{
  "hidden_size": 512,
  "num_attention_heads": 8,
  "hidden_act": "swiglu",
  "tie_word_embeddings": true,
  "init_std_qkv": 0.0236,
  "init_std_up": 0.0236,
  "init_mimetic": 0.7,
  "optimizer": "soap_variant",
  "beta2": 0.95,
  "max_grad_norm": 2.0,
  "max_seq_len": 1024,
  "max_steps": 3707,
  "dataset": "wikipedia_en"
}
Each number is 128 + 32 x the weight over its row's rms, rounded and kept within 0 to 255. Layers, rows and columns count from 0. Numbers have three digits each. The size before them is the row's rms in percent of the matrix's.

# layer 2 MLP down, 512x1024, rms 0.112, rows 0-54, columns 768-1023
104:114103172177169204072097118110125150109083103130105128099142150093137159171121159083178139151113150110075139174177134167116144118178142116105136059105105141110157128129141147143132128142130154105106128113137096082115177136081159151115127180132182096141237105107094129111162041112094189138081167152139102135123135093049129094111104107126119081213132163069049204105119117115087083151128151127123170103196067073119135130167126153156127100155105084112104123079110108103137115152148131093187090101127126107099114117177147102159161173136068164141123127144139109110154149143085100143084159137155118124132133144132148192108125134123078114118102119126071143153066109139130191182204125119141124084113138207099133123085190120182123163194144116096123073119142139181091099082200096
098:098124150183121134089128137152079149128133174104106089104093136141162172178112100021150160089132175063149101141133090133175137146107124124072124065119139169159093121170198116107099192143110146159169144050144122096114201191101111110108127197111155095107122140147164103125151096098172114081097150102135113154153202161146156098124021074123113125119138132101098120134139145098093079124081067146100129116109106106155151095140106134091111128103103068074081138085084176070123143144132138103129090112142119135117128150191095142190139061167188131118114193131182139069128120117143086096115185125197156108116154106179110079136099093148105101121146128151103118122121172134176106120099132075140143151152129115115157086072107122105167173067082088161125085125120121134156058139105069
103:082099133113158113101117153187130145141130210133099092132157165098094101120140142118066131185135152139133139126137140157116106132112105130080136122166114112096130124093203081129077101136109109152144150123187125219061202099133133134081104187095113087100107143092158183103155094094120063104154071085072120102106141165109114107086021118158124116144116098164131087111110151147061089141122120083098142115139102129095135153105140145165156186195095136164127126115140176108138157149106137137170145088136115146167178150118158141146117104118097124106084159133163140126084161084136127172140143142144181100140123148147139083119172131167130206117087118159155091140096116144107115118105157101167171124110106157130138153207138109134123158123108124112165139155176094118146176139152149
096:128105122186148136090107098172103170151145200156140101104076131113134112140097139056075080189107116131101099151181138114150077121117156141124126190151117116118170179127152163136130149137098165105096154110169164132107108148125163122190114127100137153150212192126168130112136115128124154098077114121114133145149185080136086096092162125129190131167190080129194168103119173162136116122130124148099150081162139112072149100075100119169147150109075123162180097126176180132104175132129153134114140106155149154166070107120180157108159162145104119189114074139124152092064177189207125181155059111077115141100150157084116116136106189086193144057131144096151134173141179117174121106131121099155148172189147130126067126161167113207093105103137143169118141102134120132130118160159067
100:109114138162136164147102109102141145110061169119111101151110069098091109102105142194128158176155089175127122183091111084132055159104074126132188113154161152084099125161171138102124170074128104097060123123132200116137130116102157170158124158099140122169214158084144133068154154144120189135108123100099132093119151137121130146145108128127113156116133099083141172151148147094151120153113088169103152067040120126162113139067180123147154115131198130106106109127176105088127136202173175165055125167110042091133159081116085121092172151112141100145135144112191095124123125086121177139116102085094154103091130123144184183102146166148141153130140159113128146116155102131110121137153152111123105135110151099099087138126154112088113206111129062091108176107115105113112080108135070
098:101182102114082133183096107148117137117104126126147137111134134170152127116139158130073187119162102153119114132181066116098136167118097104112092161115075136111133167135091153104135134114115174135117162166180100014081155165095167110163086111138150150129154155100066123157138171103111131143095225081154163077114104094094099105115121157120206161111102097109093121121143114107097118132121084120095101117126170130093129173135128169116177153191134120136116099162150164110129101133111176091059171136101137119115181123149137156143178152163123132099196137171143117136130083153154118151067143158119097175099115123066110130109126150134124151126148068200116133147139131081116149155091174088113110139129154157175139141122115052147105154118158151139107132129085107117100124106170117
096:139120101200153175082056145184173059131156138166082163191163109169154103166117122098119043105182076143108075094151106142180154142137156076140108069126116127154130123109095088139136075115131094198182113136091085112113150163180156134141128171172117112158213099103146114184107113064132133137166123145200130137154066129132118126138109085106073179184092164100089136095102095096155154128130118166136122175087146069120157094149188119103135244138154164135161122069179110103081104143101041179159064083156128125107138122135081102080107140133109164120066145116121184117115100197093110115118084179149112083142079139140153106140111133140105131147140113159107121164073157120143091137116125139116154074102137149106150090169139099166211076156109149111177164193110116096152150149100177
102:139119134180160171097119111105106144115183174127136112124104104130174113127116101108122147126144101131112209162135117172154138129074131056135153098086095133094091156143085105126124090165147121130097107121171112148137126160131127117144127151118128160164090102177154097161128123145122137148143099160155101117077111160141200125083166133063120141104106116106180151179100106134205137125145130117129124126104133142178156111101118121143130074168104137163095149115115172085185090155146118202066145159164133095178087058205141113123121156109115162164108087109151114182155133114097146131135134184147081151150137118163087176113136109127183060086161181124121138128146077168128087158183136084075097109158093088136114108127150130142102168199130102145150118114128111160099127093131120
095:101140094170120142180150116178105134104118151141118118167128173088069176161137044109167118066140095089143086103129119102102145140188134127166152091133115115134075153130135104125143129108115104135117128133070111090118115160145213092134070117124097156172195166084082076129170132095124170144125160077089122141186180137115098207131056160095100108099142100140070119111097092110085097097165135171135136178136134095098135151134126099179088126129129147119154099078178121096080152128137121124131135129102132160159142153137122138145133158107110120087104214146133119167144127115130097169128083076125145116202136155114148143095124163126200120109116098147136100165128144167089107163124167105104116150162143138127136131090127088126125108199127083194125065148163156095176162124159127
099:140135066127109157066111125170096177146118117145123141102164079128182122127162127089110090121176104127184182102184133145168150105175099145044163129174115195082199110141148176170124124159121078098144147145170115122101119165152174204156141186193158110117150152108108109121087122100141157155093099158110124160065108105137134093143163113143074124134148182151243084079054049167141094130100128117167099106116141178141176165093074153127093155071124090006135142104174102105107106109134161105127143098121143121095129068112151039136081132175140132127133113168119122107114170107152103134121068106173117115109126135119155171162102092151090111122097160150151138088099153158085061080189135113124147167120160128120128168078167102118136129149092114132185175120161124121064133087150106
095:076188162157168124081111146100159103141080097176136138125192133152156116151146074147120169124120164183180120098127142092125152088123136094180139105138110115104176152090131188159097166133077122140125090088219163109085164138119107105111140124095143113124136131152102182083139115128148111119148162159119138123131114145138127142155119052144156124145116207136165126088122059158121151117146183149081129160123088154173231098117130105140125116093126099113097132153122169129120127159102110130119128136120157173130101134110208255132145081137164095108163091118148104144167111117151106125116109086127110109098092172146095112176133147112118110124106088090144145121158140171109090066180117174069129204130091162140118163090086098097102140136087174083133171084093143119049134140049116
098:095161129144100099165107114107157117051108120092093167084155087144162133074139148133105162135100171152156163152196094117126146148153116189158106092088174166209117174085115136129048094158073116189129145122111161084165176079169149100134129148130166112092149126110147096113131144079145148116105119158100092146123166142070127105123132108191147140138141167140141104173189141158132093217161143089074128129126135142110085156179160141057126117154134118187105131133175168133099133158189105066141114080163110137116132073110109120120143119162120083140147108154111161125147085124096135156066158116098140107117139155115163085204051112183121110121136099136094137084139058132115148096114121059132108148093134165121110155139171126150118143122131125075143139117045156104120115136139179
099:166128084124165127076084160108125083089135095124114118100145138136113123138086195094184103113087089104145169167151133159152103125128062126113169157177158146125104115112171059118127096125152144164074148120114082138163085112148120136217150144110129217090126103087129128142181120109169086155166124197141122234153124137082176122151124097095143168093148006134066117117074109149063191065145178155129196163129166165146086070161160148126169083148103122135121113144075156147137085108085118165085117119116139144144108138185097097119150109158098150087075126191167092153147178110094169097094100150105097170153103187147132162158059043155210128099126107152134118118095151109076124132150095126161105166152116066136149149088148195122189150107142063157152154101135056123060044140110039
101:102114195138092239105057090116092126112151111179195121209152167104116157141134104076119081110137150096079138140104131153123120042157155142126092149096129195158137165126180136150118142162114069156179081105127133070154171182173143129122152160067086150089114162126148095114112138094146162117122153123071135098087106123149113129146122148118117090087151073145068114073103138096131143168140093168155038143115132148132134148121140101128131127123209123166095149079133148112141145091109132194169142143139156179193108087147130137042169104103077110139103181101090141131090131109149129202092107106093086106138187123120135091159169167050109178082107148114129139081087133147164135129119189153143207097137146122103121101175123145140106113115130175146060107120159081102124106126149099
097:181139190077138135117119130107145147085092071153088076119122143126088059106111102139174096082161104172221096133127143132129110086116166194185070108155140153121144098123142119139144068179117064144148110057062113175101130139089164099136184133164110154132180075169125087106058110080134131078160116109074116131120167173145167127056151105140223212215152156059125067153138141148142129122110174134141152169144090112198191130142090177126115072149136114147152201108178066089061162138172110142153130103072124086138175145101110154092073117166127139155111155122159120120128154091159138176138121166154143153130160101116170147155157187143183153098163094170109119132166121140159114199190119100153088192149092162148117156104112111101097130105138114136065128150149159148125174149110133
098:089143081188184111079101173133110115142159145056111114139128174126181098109173098129184142110115064123099126144158149136111109180165127189181124179147102088082159131113222133132142140112105093144118142146108174127128099126095105147128090104133111144158072132172113142104102163119112150157118154133120082167074139146134121162133120136143066076081145121114109216144112121104154152117128150131106137150148056106081117083107117147138097145126139198106150135136091150136131139121155078107098060172124085138132120135137116089144080163154124087133096126180177109039160118134153142168125088136109098097089074160137166169097133122077169159097133204149113174115150117076115148189131136098141135116122174186099053076143160154147105117097065148141022149102154113090147124154167097
098:136095135110130147105145188138117124082090128091203119142112143113124090168115189147077092124108159131156140086124155091122167128130142145165119125069141184115081129162091160149168100166121108107160120147093156139016123169097143082153103155179097173152104181196083101126169150137176126153143154128153163102073102183131113167109140080121131108093103106101089071145096141149112146147152173128135147134118099120104199216151111115176086135177151107101157142071127165072165085080125108125136159116166130164106128085164105085108072080112123092160130137097125041109107100128168197125119146133127108155118102146157089115139111108100155138139105152123148095142102152103100100099114104099124115141144095100095103178086064130148134107126056066053117132113112128128143054057211135
107:112063124180126115108147073124085116133182105083152098147101167175158125150120127114094158152106180148072184152149062086152101150134133129105099137140123129174189112157130168101126111074112188204149125124137153128074044099127065126155112086113173131126127143144114138066088115185129085153147132080126184128117097118147110133130132123160144210096180177109110173123188158125149162155155144156127125155126146114138102177112193123125119109131126110118183177140100121164161157160125120143076189132127145122149122132126115112148136132092092132093103083130097049157170132170148146174087138096099174137084145121111120102181124045066148128129164082123140141133147148107106078151120140073123170164119118125154099109124092144131134074185138098110121105157067167146124111127150119
095:136098122105155142119173185170139148146105132149113137173058116138115125119080128161089095025106140170149101074123121148109077143124110158146176122103131124092101128125137126108121070172121127069222152165128113141076145152084125107105098117164134188063205151096138135074118132172130129119125127144157141123085113128101193111095200135115117168155136160118133114129126168124157113139123129099117152089141130108139141151176118092072099123092094095173123108126117146073130180100083139126118103171151151135058160136107134072131164147155149158133124103161106130093178133123118110203144136125106130141187151069110148072125157132099115175083155121186143120118148157055131165049164184153113060094112153138136181085126116143146166140131170123106133161159106158178131118133096089
094:084091150090099137144142041109185113145168206103172183129187132132043057120114163153157153128129109151149121135127122116137128201130149154169107123179126136103045117163172136118127115176140108140110108174136098153118167144143201197131111211153212142137104089111144115102077152130106103118173098153118093113091186120106159128081158173136090095137135116144134117157127089117129160132103099117130162139154054099149165100088104076126109133084147112141113152182112093082166081138236149083107096157172151127171074149166107168136052087130118157118179096195151127137133158182111091084127181127133125155184173148171056012140139109183114069147121134157140145048125168140077133144143145137145117120159094114143140111129089136115087169129100105099157096163189158130117154123098150
099:141149083056118106068137063133120100141133123174131087125136158098095106124196106093112071097147075119108162191122123141131103127180137132093160123134112118128159148162134120114176111155142116217166132153122151092094131152125155112105152116199083092081132123120176149156059109135137175090093159119129046176150146079182115084103147198123145138149080066167160147117118083160118096176132125131093187128153134119179166085118078123100148090053131128109110143193167124162199156110136084138111138127138097160111181128172142119079161151113066141086125112096159170086175201104091096136160096118103068169159075205127069166171110123143063148124148110148146081138122130129163118212162092145188103155153148099190163140086159090134112135122152123117159163087127104174114098150125154
100:136089164172155159136181162069150145122207144097154158103104148080176065170196105134135092204162121101103164136115117153096099116119081189103120117112106142143095133123126144078110143101108183101145103128102171096128067165180112140088149086125146101131147133118149127137102055190104124115121162114155067125093134125222149121155110156168135110112061068112136134108139112134095140211112103101136115095132138153126127130123175132185112180100139142121131143143128157149126126140112099095134071121077139152147070117136206176165117130145126088110084077076170136142148151066122115149133141104099125175175110125145105145178121125161078097125102144116122107164132166121139093106133122164093137101186170049163100160064180115102111101168104152146104174155092126175060183120126155
100:097105149128152125123104141155116173086114126082148086150119147172123137178073167189143101162108121107095137093138132151154105157176107151100072136137130100129118120087142080110095141229127092182134101094092075184109125170085107100094169144170160129124095178127175137112148139158173099111081143104147226147115126082119141112131105127087158108158123151133132155126183145140133100180152125132127127120110131147148087158115134145081137125134106091125110107098139123097111147129156126072166108106153079156091128154151128113051175146098160088093126091148103130143098102107124166161134127143111151132132135125119164129147098110198140168086108099072144180104156104175106150093119127078123162179123128161164157141112096138189071074141145106060143175177133184150122096131129137
101:137169155117159137114115154131147119122143152106170131089102113133184127115150147157166140138105140091123157184117104142072123082152110120169101135126114092133153183086116089112155067098162062136124161110093133117148113060161112100116151144112103071145146108115115148123085102088132095078164116133146108177120116154157177114092097162135105100119184105080187111109127143102115111168116136079105104175136214103150146115151108115147148161177118198133145155138094116114114116110159145114166141107088181156099200160112132151183090117134122159121112094106121115074085174128097086136162061127112149155142162214131151116111038181107144132117163083137157069133075168128101140095134171095142122170069114136152158161141133175132095142167117200132099154097105136115152164175124126
102:120112116093158157173125127104209110205132146138115157134165157163117173121146179118170121107153170098122138138121069110170153153165085072102118132173109127117206154127105124108108100102143128122086148080074203047152127106104133165122122130138126140124091114127121142157158151135097189126109144210152062114188089144124179090082102118165152126173127170123111187139139165162215113139088096141117086191067118152148167091119114105113121069105156151159134143117118134134131118157100122141079159070156124145114083072108095093127114096113135108124078155185191112091135122182151109098085171127130130137109137066183138150154122122106085109196107166128055101082093140085128142126104076066197141124168068164118164180118056129100195119167109175145069157093141121175164122107122170
102:112114158120154140136107143188067087143096147129115117115139141105170106130112106100125144156106095143166095086147122102161159169143083111153157098133127154170150107154148120067121113167165154140126164147067150128157129089109089140057157136114154157148139112132131126123116130092117085091116132126173101141128072138203213145154128105069111147135160139107135110167123099076102089118066132192149091139113088130166132142144164146136141141164089191152127100153108106095139106116147218151083095086161145141117196168137109116211103131191178132217119105108120111107123172084077120144102111098118111128076068095177146118210081139116119104127123176137165172138112136144081131056187144147100116112111125112124163151177096148120207185052106128114109099172119099148120104149111140
101:147140150046175100108129164105107191121111095153143151105106110149148127063157149130096119169146112072086168056128067070114099141151176151185099177082117061176101120176144130108186118166134123215114083168159133126139149149130094153116158131118113125168160084110113144102148104069117109186157139091120107075127149178101144078115164161083140142159159122141079160096140186099116104167191120123148158164099118123167119087091180150115151149095082200132135166166104201089136080091138091137098118152131119054118149100081135173123102127167161172112167119076150142072071097148128112138116111150144156094131149099104134099060139192099134104088160202182180104087163142087079193139107154150143169133112123085133130056114161133131147155134167154133126150131148163148135172080139110
095:178155096100163157113134099148040140131167221141110162094129190124137141107126129140134134096153096091140066133165129155158109080164080147186200153099080125124113147157189164153174075089155134140078122118107099170128125145148118067145085129146112144063092110112170055121128087134143106157080104157091170079132163190154166088115113134128095151089114111097099092162080099149091142187150150099148176151159107120113097117099158180083115134070182118118104046149136181077183083120084108101160109166173148142139107137095093118133161056125138137194086131043139115187149111118098126086112106105076136065127104116070086168112097123123138118106120172111081124167061124159122070132094108063086172121116120148088110080110115097169158088095146126169065104154091123089215125178179104
098:145142120122142174075085174162109110196131137152139137110163119075128140102175036097105141152162141125123067126072073113091124102069164114120118167172117148093107135058112101127140118124151100090109146080104076125093134074123073146117177193126109139146141113131139073122101096089117151074092108115117128158177111104147149188105110137104160131214148140072144127091149145152109130160125101174151156172100071179077098160156159091154142042155114157148113139151174105110135138106120144100135136146070178156168086093089107141127129141118146135202153117106107132109084107166140099129127045149161131160153204133142072139111109102090089124156157165114171161075119089066169146128154136137189128097118131129086088098169117111182128142105101152120097089158177151106094167148151051
098:131153058123100131167096135127123148126157105217133154144109117153115140082119111136125098113072115172105118192110092142113122121145153149101152147116125129126105083158180142083069136054197087117135144143103119068128048033138098126132119094110121121101140137143130134147022109144103119136070123080088114105119078062046045098139097107161158148107096082107087128137119059162124144132117096114163089152124127119095083151070139163110134138093135180107178129165127138125115158131077119127169116159133151165150142153151152150104140141138092158118073071129135121160156095059083141206095125101149144156105105139158158199176110136095126163100107111164153089157128136105100151121155093124152185099130145098109138151130102120200220131152169114181132122150163167132077152138158135
100:141169142144128129147113099115136182079105145147148107054072071095131117106124109156116060140091161100136128114120198171188113158122081076118098145144086159129163143099102134148161126150126125138046114163170122134108125183106121095116115059110144162135114115102118147118144116160118156161170183163127138107180142164166170109132142189150168202155155140070207116170093178142128131100142091098104151124076083095108127113117137101152188118099120126106134129065166139153093145085113158102121066138074097064151115144097108163162159161163188135176175134130134152236141104142168113190116140108081132112117136097123163118152163131107115145081190123153092102174144063148088161157114161170112122117174158139173100131133150131112125127144125124153113173125154108148153133104078181
098:153140124095107148122229087131131092149086134122142134149066132141134101134066139179129039164129157144162168118172155109139087144136155119171110124104125116106153121093119182138185053133122139144120111135079122141087122117180121129141085105091136140163143056168154155114133151159188142089161099139123139196126140128059149104167108085143188132135150128110144108117105142083169113175178090104097149162098156134108146147113152143079111187141082091140146177117107132138020110088160082181122233078141166158088160154164127157177111150134175086166075134091130114132152131134097160095089166128080125173108139101164160126132163104145113117130159177073131128160094106103070162121094138102119136161137143136171143126117080111159136137138103156114090109148169146117107177196164093
095:145162091158170132079165169131103157147086120090120088134102120113193124134145123082139152142180112141143110156162098164113142088040089109160080103163163129120181160137133152163125143158151127083103203167076158170096177105084176173111113091081089108101119086142121125164091123117117153113149135114113098162113102133102131144139062130094169111109104130155096097151063123088131171126123072169179095094146107155152154114170116150096166105137123171189133104167103124084093124160095116107144176154152183153149143079136151118180112159149125067149132121170115112139136199143168089133140115155161147176101071093143102151106114105111148160162128095133165199142166059062112123056092124185073060104129125137087144145147144118134116141120115108131110107124076106093082128096125115
099:139114112107132169101089073111132113097116136128118161133156106132079151123116118160143150122167091139172119099082139138133177189143154126072115087118118130186171140125080074135130174110087106161159154100114092112129106137138161114097072091167130128122164077170117128075090171138133149113110146136061111146120144064143177098146119147124063199099128176167198141132183107160045136125108144112090128118148112125137104210102141120098183143201100168186091184114142102084114092065117144112110076175111113067149163144152122135123143126134126128109112163153119137159121153110118163146068085122153169123115084135086090097066102140156137167203151125132120091185080151100144081130133115132165136139071144062125165117147110134121160134112238128156175123177157159136172136127120134
101:056189115128094180121149162107108127161118154118162190134087125143108170065115101097092128150135095114139102097137126127092140102152126121140149131070171084090160128086159097168118110127082126139125184078143146131072081150147160139142129116148153116079085101141137144090172112091133106176110236162095114098122058177129143090163116102067164130111164122148166116153175205134156127150148182155128195119131067173111136135119086131116113099135095119158099144165133132141183130174150107107188120128076091094131122133111096158153120132175195108142165147188129136161159138071149112141125115132124159195067145150111204127134115081136131084151125166080088130080152072113091145112115129120108085121174084111170103128105130113104123093135169112137116100098104180110092190084189138
098:124115150152133124168076166131151144086095114120140150139118124071165098109077153151111135074115105145160099095113135120147137128111096132104142067117109173112165156177147094165123098170137125111135087120107123056106184114097135159140144148130149077161132135190133147150075086098129179104135141085085132148110086174076131162160091103153138126171064092144225112137117181167093112104143096140148096130135116141106107133090104119107091185169057117141118088099090148094092126164150152135088136141088142149101075065122103082089160106131081142118120101093152136110140130112099111188144078127165118137191110142140095108185182081158135142143111128158122098117091157082124166184143174125141130131190141156192206131140127132073104114157065146185158170123137082153093080136096092
098:102108077137131114168076155102130166170165095162175153110144082076117100106132105150110104109149093149185083095132160124149075124143091137209082095138136099138111183143114128110112183098104141118048112161156085170086137171145123124141142094123144137111058155154126141090128092181189103146140139183098098141130114114117084088131083133188161055145073098149101150130095134096097183103137097115164147159166144097175107149114117201139102109173140140106147103118101097102159135116131153105147111138090068164114137196162071180189172137162086179189155043135141114134070112102122102128061103169086109152090076110171133124120140124152158146096095114146163147135121126166100100081145128135117119078143142142193150149108083132144119152162144120131107140167110126135128114129137115
098:117086163140108130131159085094109108113205125131088121077160060141174176094140108136116099110126171148104145161069076161098121154104086164167151095169098118154104048149138176124100139104120150094120114141131150140099117111116103097100088102113126081152076071119101139108162176107125145084102199101154112162134109111139107115119125141125154159121097135152148109163051069100132087119117102082125126091153171124107197108138101082099130086123089136080094161104121125126076114121145189100184158133065171055103079126183144108128072162125140146143154135094117156143095110125114098123151125111101058082101064183090176113126138064138103103118121190099133090169088168126096114176124142121182152130156136147155106133106124149138137103148140130136163101119109156112113137068117149
103:151094171092120155113075146175144142102112195124135084155189121146119144125110087147133110134087113093138147130145126149120093125119095115119150071135130152149158093134137142139198089092157108093133150167105154097134133142092095185082173122168085125105144124106138138163146155104113056139111140076179101123156148110105169173129172190115179179168106078090185079144160112083103106152131086070128130100108173091136132102166160137111107102122158133211101083076111088152148169139141089094118130173090115124121082192094109125148146174133165132093139138121140109114108146136167071086149160133108087120129128069172144118147109143155174097113107167112071060125153111140152160118122105091070106176114132167100160114131151133158160123105174208176120154097153112105118125086145141
101:105119098127180143095173100166120118098073133128102151166104093132139176129084077150107117119114107191060083157113137131149095110139176169103142144112163151080142168097139134059170150130137096140104145148165069104126095128114134147167138164140119171135149167097158147073094090073130129086159138203142101121141125081077183135113075177091169137117114096125124084147092127145116188156117154140089127136091110143075128107168167144159155041089183155093124105194100132093091121125150118119112154122162117172133123170135150144186172130141081044163176137133065128134101103103086122099121094153084123158047159117126171123152116082114168098145139170124176158158169093143189103169140126088108111112146095142063146120165031112076180105076136202173076090103093118113095116131116027
102:094123043162118185156054099117114143176125118164136115168125144151100070089122129075092162159099159125153206103125122141169154110110180103135081171129127091166154121150132161119169112133102144145070128165127135111111166113123141105175203100108102143173144100187144141103136109085117178130086100121082159119186122158108089142130133126093094136102108129125176128085068137162125136107083101111151134145111112193111137168075137187085102127139152100154136137162120126114180114149083099188054195151146173154111154158183127191187154168129068094106090143122108142088157183150180097144134099098122103085109103127150156183144127187069165185075103122102174139154141135123129082108174063084179118137152105170153142141111079123163052131156145147116105156106166135098147152170153136
097:122106109196113126167083144110117099153137144131170058163122125147159129163184108135114148074086145151129095098084077145153165130215090136150113150078154170124097125061143159142161111148160155158145169137107122107084085143146127117143070109169099156145089104157191150159123195152167093127193152161161130113092094162144152111103086106134121133075149091153111151157100133058148124185145129160146113062123090157137149111118181092111125043121089130124146118132130143143148173139158123135166090111170122116151140160115157126108190126145137186114161137131090131093177145139111126082138129113089106117104108146147142127151093108132158134107117121132066102087104148141090123100129128105143104124148112095138106184180148097157160078113141105163100115119146111065125071105116111
101:111080107162112162151125126133131093105110117178145107155142143087153143152113156144128158107150129126110223137083171117133154124144111062137141096054152117113096094169149094179142130074103102154139106135107208133133161123176188167142100121127146129112137133043092123078138160137129115149157106147168116083171124115134153087091114067113122145123143085150200188215160120127075116146148131173133135072164154140158119146091100091131159152096170078096067112116099077151144119173116090187144139167164160177149081131103182139100143103067108109170097095110142106153150133103117135164079141122127106080102166143094170111108165089118098149139149095149162164138149108106148159104151156106137172133096096191138157105101089115073097077170117147163111096139097158207145111108143100
099:130147103164167153132111103142100137106127103153080127147136145161155121110135126123102133117145120135084172077110059100100131105175189108161141086138112089129140099087119131141084126120144099205126082169109114123174144150194130121105137114118167203136144152126122157099133125136148112148123073156130173158171119104095158041191172127143149124072126130083082138153146089135140130087071150145158120148118127102105136132118154082109122101116181111133100097090150197174155124153054102106158128142135127151139135134202159158140093089063145130206147122145081078096105158129123107160107149149184127161108137140140144147120140100078130155161104147107134134082072093142137163118141172139122111167168132136068099112156090136148158104100193198093102102128117125142079157127070121
101:119095156079142100126134156143135126152097156117214102201173119094076203129120142205101110124133098163079153162148121131080141174129152138149127149132140098139129133076118163181133135089168107136091105158152140137139108147183102091166146114075090109182122092084086142142079123097113133156103096154151125153132101098175107165133157146129145148161146120101130145148181111078126098198122121120092127211095165090183155146069116114060118134101168133147111153129147128086180078099159111139123128116110124106143095103117122160127119068111090084155092120138084103059150087133082152076135161118143151099119141124158108160093152127097122147063050130147110138127111141166135153131124117150144156057103116150155157138096144079132127138151099173169121079176069145189167125137145127
099:084141178047162148087112107168115127125113094104148142119079093176154144131138068209074136138159068109126133151109145082131066119166114155108152216107159151133163183185084155132090135080113149115150097146132095110110148136107135134159100079171122112117200094146185088096173112150135081119094083137179108176117134150138091092121117118123168146154115150068123167204137123095100100144132117139101144128066147153196122103080089142073132172239105124180118162138085051074033084170143109124138146175113131137115091147209213073119182139147103143141086130148177142066078159119154164105122115108141124170102181135097162098113121165152125161180125059084138083185169151158102134189119107066061093108158148144081149111104070182122179136088103169118079142111120084117153089109171156
102:139142137180182091113090141149075099142093094135120137128115120159109110127103122079143113075115172051138147149097075109111106161145124093143121107093163083181066087119143115190104118053128185119107109112097120139091105060114100171117083138122114157143160124136193168174186159163147105133093130135162089139170127094136129149129096160095106124108114131123100152171110136083127110198180142177157132086154128156143108118146118145103101141130144102128106121144164157086185098122069104162173147085122119097057117128198084106157082133151174183094048147112168122153148210125153138159159143082101163142084134125159164117179107081149102112135168171166154148150102122114102132102073159157115124129165115094110173200139170095103177146035115080168077107137176123141096072121139148
104:101135171165110096133120187097194093122150154131141085121145158212118093109132158128194204112108131108087118201113163121098141170091129138146179102187114153103234158136112139132169117125131121075173131095124119074157155144134135156120156125104105107118133105066106138114098036158151131144139112107151122137161087145173163132139151101108128141083120080060145154121152143124062139109174076131136139148150142130129106090090159122103172147132101118187097157091177119100164090100116157098100147105114107140118126103116068150137172129171134111038125104154101149131157145195139136098165143155108161170156182112114136109158119138153125183136152139120105118134149085163124121155151085129067133113140155134142096134186083086131165101162079096112098155090151117122140157145084136
101:125092074079101151114167096125113107102136138129124164200139145079174146177147106069111142155110098156138079110159089157181144122121173082104061117146123105191081094137107131146167171105103087119134104124127098124183168113169172158075121116161186102143118143153074134099176152104113137112083122102112157122149184111157144129143189127160169178137155137114138086124133137172136179118126142118132230141119161064171141146136113136158124139172177116119185081117106145135200116147115150137125077166159105149153100154175104154128187110126110138149145133118138111140069111158093109071091112159096157090142098124131148098124146120177130110141079169179143119113123089141089145138166098161130145172136138081106132096099097114105172111111143118099114164117124149120117100093029083
098:152107096111141103103158126160116122134124146070101093089099153156106095141176123111157164098102114098134108178104128135125121132171158099087110088132073141160103154177204109140184118170148145128138181148134061104103068083138123089093143124165179078101129148158118104104131091116170176162097112059084166124105169141092125113153177132129158054117154109076099108070118135094108143114139125195151151163138135090182078082130106179132098136113147141095170112060141174096083140171132043097121092156132117143039099113082176189118164104110173145138135134164210116112130114119098153114107104121089166130130090131184156099129077104114065114141069117097171178138125133130159156129088092109127157153132108143111087145108180162123112120115118148129124088093162151156112089111141165
101:088100178101114094119176155146145156142111131148113138179052110082143098100115121152144127134154149099176113052120148113123096095066121138169184133178194114072070151152146127117121108131117142116160112130072167146175125121113073154091106090148112085103137074103146102118123144103101072225175120127108105138102110162121134102119121144213136155126139160146091112112179103120147165111184126156162134148101083106148114089146115176144132146130103120145142084122105106135116099142100172119156172130141162109200110113113125203102174108113170118105107102087099107096113103146107157116164153191082155149111131091129075151128145197163149135136061112129153179143135078145103148099124136112141093196153172098120130076108133139174116112133156086122118075135063135109126153132171118
101:136164171084144098131125060147122125146147129161140127096149176140112114118173120144154162154124110112108180167119144068091121107127137110095125136127067103111155124147124137165143095155147067125100132086106149169150097132104122130143121112066136168147111098184137149163152099135127108121169153122132115103095159151135148144158137140183144104143123125107140117134149128122151138113166150108155091133182135195069074150079107142119112176184117120106103055156172094060181137100168139124121148117145146159171108100109083136115111141123102130103193128108076087108145091149149125180179175142104067142141177109083032142169091095093129163147121144136113179135114136117123148133099175094174149144122122148114195220203112132130160102187080164081174120106070094123074108176120101
102:170142118132158167099105146078072146153142103064163123138220109069112108084123134105120112094190114124172099151154152162107146051126091145174139147086153171153147142137111127118104069166118128129175186147176089124159054140059148210157113090079126143051139135121144095127135087107101191127168133112134087173150123055143106150095142117104165127158137166097115131106127148157077138121151126068126125147068162077101080117129141137135092103121130122179106143114120142136116116096147210124126091140098119110213153120155079148166171148114100134163073137156119147095208162136136073161146153107223137110146091167148097102158166191076148224071129105089123099146103127130114097187117120126135128119146141133129161140143107102149122141144163106186180158127059070100139128085214159
102:095134157089128175189117128176170147100136169141120142079157099150072123103191107156089104117207174099192092159111127130127135151127135126146105144197136147159112133164082115141130115090165143119167156145181071098080135110123128101110171130121147125143129080083128137139151130124150169181084125128171160154124136102121121148128142123130157147154177160179152092137080168136135129128119154069128100122142112116221134093070165115162182088104088155055119132104140118156104122117129139066065081117128165147113104065153134132131119125190148115154149142045131153161113135129126095190153116134135135153138186129082138048095074205154136086132062130152129121147153183112177162143067114156152209124151131142117163131119093107132109102140124178137108080134130173110101134131126110
100:148146120116170120141090157139135124136150158104132118095111110140144115121114153058147168064146127068054160155139130106105099126118128160102183071115111121090102091107192098100156163115101078112148126114106093164156106085145094166077126139195115128100086156123150075142079195084111080126176102148080110126150130140109126117096076157077061094114103106078121154159148119128063151164060183190100142131174131137089115085118198157078136161141173110152140097135098088078132117173116116123089144176125146132138143083111122132170104116105073212122105106119126111127130130155096153146114154096123157089161117130147108130212115140127130170134161138161185121095107153059130130071141110121137157144083071121156143142134112082142100117150093139140197120120128079149120099171109099